config.toml
num_hidden_layers = 14
hidden_size = 576
num_attention_heads = 9
num_key_value_heads = 9
head_dim = 64
intermediate_size = 2304
vocab_size = 11205
hidden_act = "gelu"
norm = "layernorm"
norm_place = "pre"
norm_eps = 1e-05
positions = "rope"
rope_theta = 10000.0
rope_fraction = 0.25
qk_norm = false
attn_scale = 0.125
bias = "none"
tie_word_embeddings = false
parallel_block = true
init = "uniform"
init_std_qkv = 0.0269
init_std_o = 0.0
init_std_up = 0.0269
init_std_down = 0.0
optimizer = "muon_variant"
learning_rate = 0.00572
lr_mult_o = 4.0
beta1 = 0.9
lr_head = 0.00487
warmup_steps = 200
schedule = "wsd"
decay_fraction = 0.836
decay_shape = "linear"
final_lr_fraction = 0.0
batch_tokens = [32768, 65536, 98304]
max_seq_len = 1024
doc_mask = false
train_tokens = 497800000
max_steps = 8103
dataset = "wikipedia_en"
Each number is 200 + 20 x the weight over its row's rms, rounded and kept within 0 to 999. Layers, rows and columns count from 0. The size before them is the row's rms in percent of the matrix's.

# layer 7 MLP down, 576x2304, rms 0.0449, rows 349-374, columns 128-255
096,198,200,199,159,192,167,209,193,190,217,185,188,220,188,196,209,196,207,213,220,183,195,204,191,205,216,173,200,206,199,194,207,213,180,211,223,187,165,227,195,176,182,220,172,167,193,224,208,204,200,215,214,232,219,167,213,222,205,213,203,214,203,174,200,209,209,205,170,195,204,199,213,167,219,177,228,187,162,234,231,204,188,205,202,239,198,231,191,197,193,221,170,196,190,217,173,209,199,177,214,203,193,224,182,221,164,202,239,221,202,209,184,214,216,163,215,201,210,215,197,194,206,204,181,205,213,221,201
102,150,217,162,233,177,200,204,166,193,186,197,169,212,239,252,170,209,184,189,204,216,228,183,178,186,187,198,188,164,172,199,191,204,204,197,212,209,214,210,199,173,194,207,241,218,211,211,210,220,194,189,214,237,193,167,162,217,216,177,225,194,212,209,208,211,205,212,162,221,205,193,184,186,172,193,204,185,232,197,194,204,198,217,172,212,190,191,193,225,214,170,193,238,213,199,200,232,187,206,240,197,164,222,174,199,207,191,217,197,256,194,210,204,199,181,191,148,176,179,258,213,201,184,205,191,201,187,185
096,177,213,220,195,178,188,156,183,198,196,197,216,187,177,195,181,239,234,183,185,184,211,176,193,211,189,200,200,232,172,214,194,203,180,203,141,201,198,234,208,204,143,210,204,207,213,201,180,196,231,207,223,198,208,216,237,203,178,210,212,235,218,203,182,189,182,209,194,214,172,197,207,212,226,190,188,229,181,205,157,172,223,240,211,176,205,217,195,188,191,220,208,192,224,215,205,223,180,196,202,201,189,188,192,202,241,198,185,202,190,182,187,191,196,189,189,195,183,209,237,213,210,172,193,201,185,231,229
100,196,184,186,195,176,211,166,184,185,217,211,217,221,192,194,193,211,196,186,179,193,208,187,217,213,219,196,171,221,215,209,202,211,189,204,182,188,187,161,174,216,186,200,195,241,216,200,193,199,230,183,208,240,166,203,219,191,193,206,192,186,233,189,209,190,191,187,204,196,189,196,239,216,218,217,197,221,144,223,230,205,175,209,193,213,208,236,182,219,224,176,198,193,187,221,195,193,177,245,200,203,213,191,199,213,203,221,210,176,205,202,214,220,187,186,221,201,194,173,210,178,187,218,189,173,198,193,177
098,218,210,193,226,160,196,185,171,195,208,194,227,172,214,197,196,269,174,189,188,216,181,175,219,218,179,197,199,204,182,186,175,207,172,234,225,184,202,199,193,196,189,187,196,191,203,182,180,182,239,243,208,214,210,218,233,162,192,176,196,208,220,212,176,198,197,202,192,196,220,218,181,229,173,202,215,211,227,167,217,194,197,195,203,206,174,172,200,205,194,242,234,190,137,166,234,190,201,199,174,191,231,213,174,199,213,218,218,206,201,179,204,182,176,189,171,179,187,191,198,191,191,200,182,194,256,201,226
098,231,205,194,204,224,218,194,235,187,209,205,215,187,170,233,228,201,252,207,196,195,184,220,229,197,218,191,204,165,192,195,209,191,197,235,202,189,189,172,184,198,219,209,213,206,184,217,214,149,211,218,234,207,172,199,223,192,208,237,209,192,178,160,206,222,211,182,176,227,235,199,239,203,186,201,191,202,235,205,196,210,214,164,168,170,177,185,189,195,209,207,220,218,188,225,165,212,217,225,211,179,226,248,177,162,222,187,223,188,225,184,195,206,187,185,234,187,170,174,227,194,208,197,197,213,210,160,183
098,195,208,190,185,182,204,183,198,173,220,222,158,223,224,173,220,193,151,231,228,242,156,204,191,223,224,208,198,223,195,213,186,179,240,183,216,197,200,190,156,203,213,203,213,209,217,201,196,205,192,205,180,236,210,195,151,234,247,186,152,205,181,218,193,219,192,180,200,226,204,208,200,185,197,188,189,197,238,204,185,171,248,201,199,231,172,180,255,182,222,167,218,223,224,207,219,201,201,168,241,207,203,206,216,221,220,223,185,197,249,193,211,198,187,192,184,206,191,216,216,214,207,213,256,186,193,200,203
099,216,209,216,159,181,207,147,178,240,213,182,184,179,202,209,205,225,188,196,203,186,221,183,224,183,195,233,162,232,219,198,194,196,198,201,210,207,208,219,245,207,234,188,173,207,162,146,207,186,180,196,187,198,201,231,186,194,193,201,193,210,194,198,199,204,190,184,208,195,223,190,221,226,182,237,189,181,219,189,204,185,238,205,217,205,227,198,184,197,227,210,179,239,174,132,240,212,178,213,197,188,179,182,215,192,187,213,194,184,179,206,199,230,187,182,222,190,226,212,174,255,202,189,214,202,216,157,181
100,230,226,211,205,180,213,221,182,203,218,252,216,163,218,206,179,237,207,209,221,190,193,193,197,187,191,156,182,181,188,194,170,212,191,180,215,217,223,222,194,248,199,203,247,218,161,197,179,211,189,174,213,240,246,210,193,245,203,165,188,184,201,203,205,207,210,178,212,230,204,188,184,219,201,239,177,221,244,217,206,201,187,183,201,227,168,180,239,166,179,247,193,201,172,202,241,205,208,216,209,173,243,208,210,202,174,183,217,229,199,232,226,205,207,219,189,217,242,212,212,205,194,201,215,200,195,195,201
098,186,210,179,182,185,191,226,217,198,174,207,212,175,184,171,189,205,203,160,198,210,183,192,205,188,205,225,235,179,175,189,173,162,244,167,179,218,226,171,187,210,191,208,207,225,190,227,210,213,260,189,208,196,209,242,178,208,201,228,195,207,195,237,199,177,187,194,210,242,179,154,221,170,214,249,195,218,216,234,164,179,189,206,188,252,220,134,225,188,203,236,227,214,212,222,147,200,215,213,169,206,211,224,179,189,227,191,203,204,193,186,201,232,198,249,190,176,168,213,209,200,224,213,187,177,218,206,159
100,238,213,185,221,222,205,233,228,209,183,206,216,216,207,212,187,210,183,232,188,215,209,208,220,174,160,179,192,222,198,168,180,182,184,189,195,234,185,184,205,208,203,155,212,188,241,209,190,224,184,208,190,216,174,180,174,230,193,204,191,174,212,154,208,218,229,209,225,181,191,190,176,171,227,208,232,179,233,162,201,194,212,183,221,188,207,218,192,175,210,210,163,192,231,231,192,191,227,196,193,200,233,220,194,187,182,179,202,189,207,196,181,208,205,194,179,229,190,158,195,161,177,228,198,212,181,163,241
102,205,179,206,194,207,218,208,215,200,214,188,200,214,165,224,207,143,239,209,205,198,195,193,213,208,178,257,190,180,170,219,246,212,184,220,188,228,194,204,227,241,231,174,200,219,207,196,181,196,198,224,221,175,153,189,176,185,196,202,211,193,140,217,131,211,207,214,242,222,210,214,199,203,203,185,217,195,173,184,200,209,198,217,201,235,224,179,204,209,192,160,195,184,157,212,219,218,211,192,178,235,181,193,176,191,194,192,203,208,177,214,201,195,148,230,181,193,198,198,222,175,234,218,203,214,197,188,184
104,225,208,163,183,184,201,184,192,196,199,187,164,203,200,198,201,172,259,216,213,192,233,239,224,235,201,169,221,195,218,198,216,183,188,199,205,215,164,203,192,224,186,205,204,215,212,237,198,205,230,188,204,226,177,184,221,205,205,210,212,213,234,226,218,228,184,202,199,220,199,213,228,198,219,209,187,221,212,173,212,232,193,185,198,200,210,177,185,188,191,178,173,166,176,233,224,176,195,219,244,187,179,190,213,211,188,188,191,206,217,192,208,172,197,199,213,181,188,166,199,192,236,224,191,221,198,193,213
098,184,179,212,200,213,210,229,201,216,205,184,209,185,197,206,210,214,219,228,171,210,170,206,248,162,213,182,204,221,223,216,179,192,206,199,196,172,211,224,174,198,197,183,171,211,236,218,209,184,199,201,189,202,213,167,207,187,229,198,210,168,201,174,165,227,216,217,200,208,198,216,244,204,165,218,238,208,203,185,233,176,163,196,211,188,221,201,222,248,153,218,207,196,200,212,257,178,218,173,195,203,191,181,167,208,206,208,242,162,193,194,178,199,176,251,230,172,196,207,158,214,201,209,221,199,190,215,220
101,196,198,194,202,215,203,199,213,208,192,204,190,234,194,205,198,216,204,188,201,199,218,201,192,208,213,234,193,205,200,243,178,212,205,201,223,217,224,210,224,179,209,192,212,164,224,206,191,215,196,202,184,224,213,211,226,227,237,239,177,188,224,202,207,225,226,235,187,204,211,237,192,212,218,229,188,199,220,197,217,186,204,198,217,191,176,214,208,185,169,197,179,209,241,174,175,191,209,145,173,232,196,231,178,193,173,201,156,183,164,235,193,204,205,204,184,147,221,199,193,190,214,213,207,204,201,210,214
099,195,202,200,193,171,181,231,194,166,191,198,209,186,207,202,188,187,198,191,173,189,208,183,201,201,206,190,202,173,187,168,208,218,167,179,197,173,213,198,214,209,207,200,197,239,172,202,202,202,212,207,193,204,211,199,212,169,207,230,217,207,222,181,215,207,213,236,200,179,162,203,199,221,235,164,203,181,209,234,223,203,174,213,222,192,197,179,217,180,184,153,224,199,181,214,241,187,234,184,195,178,184,214,179,190,221,224,229,207,187,171,223,166,242,175,216,216,239,238,205,176,211,197,198,169,204,200,200
099,192,160,206,196,206,190,184,157,194,178,183,210,196,190,176,172,174,168,200,217,192,192,201,154,197,171,205,197,174,221,222,212,211,197,204,204,254,199,218,220,206,179,171,210,223,193,191,214,177,176,181,169,197,206,210,170,194,198,217,229,192,179,189,180,244,220,193,228,193,188,193,163,177,218,201,196,186,186,169,211,195,230,189,200,144,187,214,187,206,206,188,191,188,184,179,193,189,200,196,193,204,173,167,188,185,189,168,207,185,212,176,175,183,182,176,207,181,147,191,243,208,174,241,191,187,179,213,224
093,192,212,196,204,180,214,188,206,189,209,214,153,197,203,178,202,199,195,204,200,197,216,157,159,171,190,208,200,215,168,185,183,151,198,200,186,219,214,213,191,169,184,236,225,206,200,199,207,184,204,161,188,188,171,199,190,204,193,215,199,181,158,193,216,236,184,192,203,198,219,191,208,202,185,229,170,193,189,203,203,241,188,203,184,202,217,247,192,188,193,240,196,228,193,232,251,190,183,212,184,164,186,203,209,199,210,169,198,199,222,174,189,165,189,187,228,206,214,221,202,238,237,164,213,175,230,218,209
099,214,185,198,168,159,238,180,182,206,209,238,165,228,211,204,215,216,194,200,184,202,187,183,203,188,203,206,234,204,202,209,168,192,204,210,215,180,178,214,202,218,212,203,199,185,206,213,207,210,186,185,207,191,199,216,210,230,199,178,189,205,230,212,176,203,185,205,151,199,235,188,196,179,180,174,175,169,228,187,192,173,169,236,237,175,161,225,218,187,206,193,202,182,218,196,199,221,193,189,184,221,208,207,221,216,189,186,176,203,191,197,213,215,237,192,191,192,184,174,222,263,223,226,227,184,187,236,180
103,208,175,235,183,221,193,210,197,214,182,252,227,209,173,219,221,188,233,194,247,210,192,202,194,226,196,202,243,222,191,200,180,142,200,166,212,234,190,209,174,268,195,204,180,185,225,138,190,199,214,194,202,163,181,185,195,218,217,185,202,197,221,239,181,174,233,173,208,176,174,187,196,192,233,184,211,171,196,232,167,182,212,189,208,215,176,175,219,246,210,210,204,192,160,255,254,178,194,164,219,182,206,214,216,167,215,206,177,188,185,239,202,220,241,191,210,165,183,222,163,219,211,210,238,223,208,192,220
101,206,212,217,222,212,202,183,213,201,169,209,185,209,229,190,153,201,202,207,190,161,172,182,199,198,200,208,149,199,184,204,190,225,186,169,174,214,238,198,207,154,205,199,214,218,209,206,173,159,180,197,189,212,220,203,205,183,187,210,208,198,202,239,193,178,214,171,175,198,200,211,194,223,208,246,168,203,226,225,211,175,243,215,182,181,231,232,232,187,226,201,186,209,189,186,190,211,184,211,203,193,207,190,216,204,169,187,202,202,211,198,227,182,218,196,225,235,230,232,192,205,196,151,202,179,190,203,213
100,221,184,217,191,205,203,175,176,179,197,173,165,225,190,204,250,175,262,227,206,220,173,205,183,187,196,192,217,201,219,184,217,241,203,207,186,198,180,236,187,218,179,202,205,201,224,189,174,224,226,222,229,214,195,197,192,168,165,221,191,171,215,197,195,236,233,189,187,189,201,187,192,191,193,200,183,201,207,160,186,188,171,220,213,218,195,172,189,205,208,209,187,154,214,219,193,190,200,212,169,196,207,204,182,176,214,209,156,203,184,204,212,211,188,252,173,179,195,175,183,207,163,248,204,212,212,169,225
101,207,197,182,212,179,211,198,232,209,196,182,231,242,205,230,223,200,224,223,165,200,232,169,225,201,208,194,197,218,195,207,191,200,173,168,169,198,171,207,185,194,224,203,205,175,205,158,235,212,199,178,216,198,203,226,189,182,201,204,223,182,215,198,205,184,222,201,201,200,199,207,223,222,209,159,233,195,176,203,213,179,206,216,202,188,214,231,203,187,171,202,195,204,238,190,191,220,194,174,211,176,205,196,212,213,206,205,192,184,178,213,212,222,188,222,206,183,188,210,195,207,188,199,207,201,181,206,240
101,210,185,199,165,223,178,194,193,174,244,184,176,214,231,216,236,188,208,237,237,215,190,237,207,192,194,171,194,197,216,212,178,197,186,170,174,223,194,205,213,203,207,222,173,200,200,206,221,169,180,198,206,215,176,228,205,225,179,252,203,198,207,193,207,198,242,192,245,219,205,230,168,181,199,215,222,226,213,204,201,218,176,220,172,195,189,182,191,193,249,174,160,197,177,215,190,187,212,243,203,237,206,187,198,206,222,206,195,191,237,194,203,218,203,215,171,233,184,208,196,226,172,235,207,202,203,163,188
102,222,190,218,214,210,212,233,201,210,185,224,195,177,184,200,192,188,236,185,226,172,177,245,189,180,195,166,214,167,183,193,223,228,160,202,178,174,181,182,170,222,196,174,253,208,220,185,181,192,206,235,206,181,233,166,211,185,209,210,233,180,191,211,196,186,206,174,203,205,204,176,216,200,189,191,203,182,185,150,212,188,244,194,197,189,158,194,213,198,151,204,185,236,209,216,211,162,220,176,204,225,196,219,214,209,200,186,227,202,213,190,197,215,190,220,225,166,207,163,211,202,201,226,196,193,170,194,188
100,205,233,209,190,200,224,206,187,215,215,172,201,219,210,168,208,176,211,198,174,190,220,205,213,177,203,178,206,199,179,194,216,214,170,191,210,201,185,205,194,222,204,215,204,185,214,184,212,208,178,206,208,208,224,159,195,188,229,155,200,191,213,202,211,167,185,228,223,188,206,210,202,221,157,200,199,183,230,206,198,184,190,192,178,180,197,189,226,223,180,171,206,199,190,221,218,183,218,181,214,183,204,209,230,187,164,209,161,219,222,208,201,210,197,220,208,216,229,204,191,213,242,245,192,219,202,213,181